config = dict(
    num_hidden_layers=22,
    hidden_size=128,
    num_attention_heads=2,
    num_key_value_heads=2,
    head_dim=64,
    intermediate_size=320,
    vocab_size=7569,
    hidden_act='swiglu',
    norm='layernorm',
    norm_place='pre',
    norm_eps=1e-06,
    positions='learned',
    qk_norm=False,
    attn_scale=0.125,
    bias='none',
    tie_word_embeddings=False,
    parallel_block=False,
    extras=['capped logits'],
    init='normal',
    init_std_qkv=0.0184,
    init_std_o=0.0184,
    init_std_up=0.0184,
    init_std_down=0.0184,
    optimizer='muon_variant',
    learning_rate=0.00826,
    beta1=0.93,
    weight_decay=0.0,
    lr_head=0.00516,
    max_grad_norm=0.5,
    warmup_steps=200,
    schedule='wsd',
    decay_fraction=1.0,
    decay_shape='linear',
    final_lr_fraction=0.1,
    batch_tokens=[8192, 16384, 24576],
    max_seq_len=1024,
    doc_mask=True,
    train_tokens=100800000,
    max_steps=6748,
    dataset='wikipedia_en',
)
Each number is 500 + 40 x the weight over its row's rms, rounded and kept within 0 to 999. Layers, rows and columns count from 0. Numbers have three digits each. The size before them is the row's rms in percent of the matrix's.

# down: layer 3 MLP down (transposed), 320x128, rms 0.0847, rows 91-104, columns 64-127
# gate: layer 3 MLP gate, 320x128, rms 0.145, rows 92-104, columns 64-127
# up: layer 3 MLP up, 320x128, rms 0.148, rows 92-104, columns 64-127
down91 095:436557507485443470537491517530411492521519477561499495519502443489456519474493484522560442484498522500504503552477474472486476532476468515481489545475468574479490459507493466486529462533525516
gate92 118:510454483473541483532446507522455492444431480483455491466445492508394517538494467590560489495491519574498481512459520470496584548504529477499442482498413563506405531517461512498496487543504546
up92 118:534518489542569501523501516488406436435467509562526546463472452514468537508508495545531437537451560472526585439430523482526565500504547561504453477530426485555525536496478482452466486525500558
down92 116:584518512531600477543532524497464430393469511523481506483510428463523441517500485561460467509455504503523538453462504529457559492540475525505424461572451445520474524559423505486450507561452537
gate93 112:555450510440506496496521540467503565464496491555447447526503565486478507557567479547524526499511506487476511485511451506568453475502586455565497383544477486496475494582507500555527501517475459
up93 101:473484437533486469521451463510480497476443436471550526497487485499473456543501500383529525575562454544526537513480525567417528443503500520389524522539544547525502503512434495560506541568512475
down93 107:508483485527451522513463473495560448493504514546515493544483522439467529544481512415507374425559505551488508474482488458564535467470499533481534532460499436487493486535528490547544492460457545
gate94 109:529454549440576465439554491516498528467474466486545477502472451484502509515574481448576553498410571469481532518533511553518481506538536410468510388506524475486525505480508452534555449546467510
up94 105:520566479463475609510455507470539514537557540532582519537530568529488482523474504447467479463555445536536461499476499445498541493461409527486484545518476513514478459461514531420430550431540490
down94 106:499491518559429547436537496503509446499517480419522486531434514472481511531598551481494538406480502452491503513514502532512536504540497449445403449498519500531455561475489462463483542424574525
gate95 108:555474508462436486506500530474463503490492507453436567512486568562473507495467498488519470550570461540524464547456485518413503459423449532470500499588472527527477541486499515518557442452562511
up95 094:600532422484478431588426433471457461522477542474516462500493534408499453442459528511485487525466538483554481439530470530495496538530430477524510534530545470525568551449462514517456488568516437
down95 095:513531472492493485474489491474536473448519456516526473465544582453517569506495524518473563597568511504456424505476455467488495449384491532521488545610495514473548466485488468488553466515442545
gate96 107:533481521575462503515494512473560578495482526471469493466509521513522505505539442410479489522513570538496548520514563571472505538559557492375498504401537486494534538506426613553481571533501483
up96 109:544464489450454466481495498506514472502474495455546460511504543529467417586469537519545470526456479552608468511484535533560549462500558426562509478418565489432483483494482473494475451563502515
down96 103:464491496544520457567521442565463457455529490456489465452519435472492478556495573568531581503469456521572519561524455524551547498520499463517444511479514497432455461525520435469528468498426466
gate97 091:597481483545505429536495497479520487457574456474598480503481479448542436515605529537529489518429490528430492484511502486525482505574511539527540516492509570522471547447514478524458532454467512
up97 119:516484515519477539456562466509561526552540452424451536503533520535509572575452434458512540542583445521514493522513477471456465456462429465465493485526422454502566470475525486437472490527513451
down97 108:471526541495508494458600501443489475517525387462536490523521519517516527566510443429518526589543472540522537482516461458494445464465459525390479482503427456529525499495524478470476451530545500
gate98 115:513466505516454442546461526502579511523520446522480526424403483560499550547528488545503474517493559477450399431532525493553558605528557453490513492537443539500447517530525476572575506507432550
up98 109:452496485565488495516442505492548465456518472532535500486445510564529544497533495538471434443489522483448453465617522493570523496440520454464492529575527538575448547545510479568546530500506485
down98 109:450459511465488532472414427490537486499508481559521568505488508456486479515524505554528432481501525519463455528575510565523447485412489470452513524581521483498468526602528499512493564498493477
gate99 113:476503481474498481556466470499488502422429501578538542520514523503461498515524515585459431542550477560455449483527513523456564520485531522506421533458435560530445539505527526496464544481538494
up99 113:492548460477547497474547483546446521459559473602531464518521515541493477527487489475460471515452554530467457535404506539543542485480538463535450532455460439477519523542520523510496530505459505
down99 105:532525484498542511513560462549442530460513459557526522487515484544530451519486471443458514488487513548514525489443520541466487459518568501571449489480502417548541466521538444484537489442466503
gate100 083:521488477419500460461503390520512521505526541538507443471544537456484511538529486494463503515445454460492456519482486558494559525557511538451417486576448526527524484527567507465411549496445519
up100 083:496453541483470489540436538457546410484523477554548497513540537490483499459499506480511488535575458490540459509509519437440490485415479522505583498483549411524446535540479497510521495517494468
down100 081:487422501513476458533460511436547501451516533513533542424496542482422500452522464518529507482532491497583495489481520443421464500423480538503566486531566523511500566496506557500469577411487479
gate101 103:464518483491504506569513460464500421480539493400561518530503504514458441549501490568490526535518449513531463524526561463485538572472503516499463470451472502499464519549511423553459500488411497
up101 094:497504478445561481447611474475474532512480490485527513462517479507529516442472505494560460561532518429528508427524484484463513490543522515477476540525539383501455544532534487538518514489497502
down101 094:491445483545450504471449486365476553494532440568535510501495520487420531578495492520566515526541510509519550471510501483547525439509535500496445494495498449457483529457583429565570439560588545
gate102 085:521512525530493484445437482589423487450546432495441550535521463499470499444489516410546543494534519426495524568485495494483516504474469447572500555532455502467473517537426520479523543441498516
up102 081:502472474472511498467521501425523478494534519556568480453396506536508492526514558537538522512542518441589531489459566488472538514451499480443500458533524472521540503551556467502505445527584516
down102 078:545529448498527470619521508581507549510419446486557475534499526493564490447541483574530469584412497529548554551485554520461454504439468504540512476542429473587451536482516529481522460502456497
gate103 094:477409502471512572488431562469503476446496510491484511532509542474472500513501486505475516433505539557585479508498512574540492544518454451475462509480486483518491568467532582530477559499491516
up103 079:457487494452446530523482456439561530457482504494469518525561488463506542427536429466487492427509545577409581492512485572523472540449428465505553483444483468508460510447531547489492571537501547
down103 082:484421489434540496467553507558561388495508564524483520564565475487519489500531481499452490447507475529370524467557499511511450576504491433456558505491516481588495475495487475482525502550475498
gate104 108:507537426471559472461530540557462493510557511491414519533445491494471550551515522473503521557449490427548478476518474466562493480518571574482533508483514490481569412461477492493484463568485478
up104 106:559480510522447573575439461497468556471454528472505486495503524464512465468526443509495476439559469516483522507476526527497539562447436458528470549505477531452403541475476442559503511419487561
down104 105:427483498549406497531468437477403543517470442427505544461487517489522460498502452504537487542462475538523488546518547455500499582506493427504518505500485426418490467475481478511593429484548547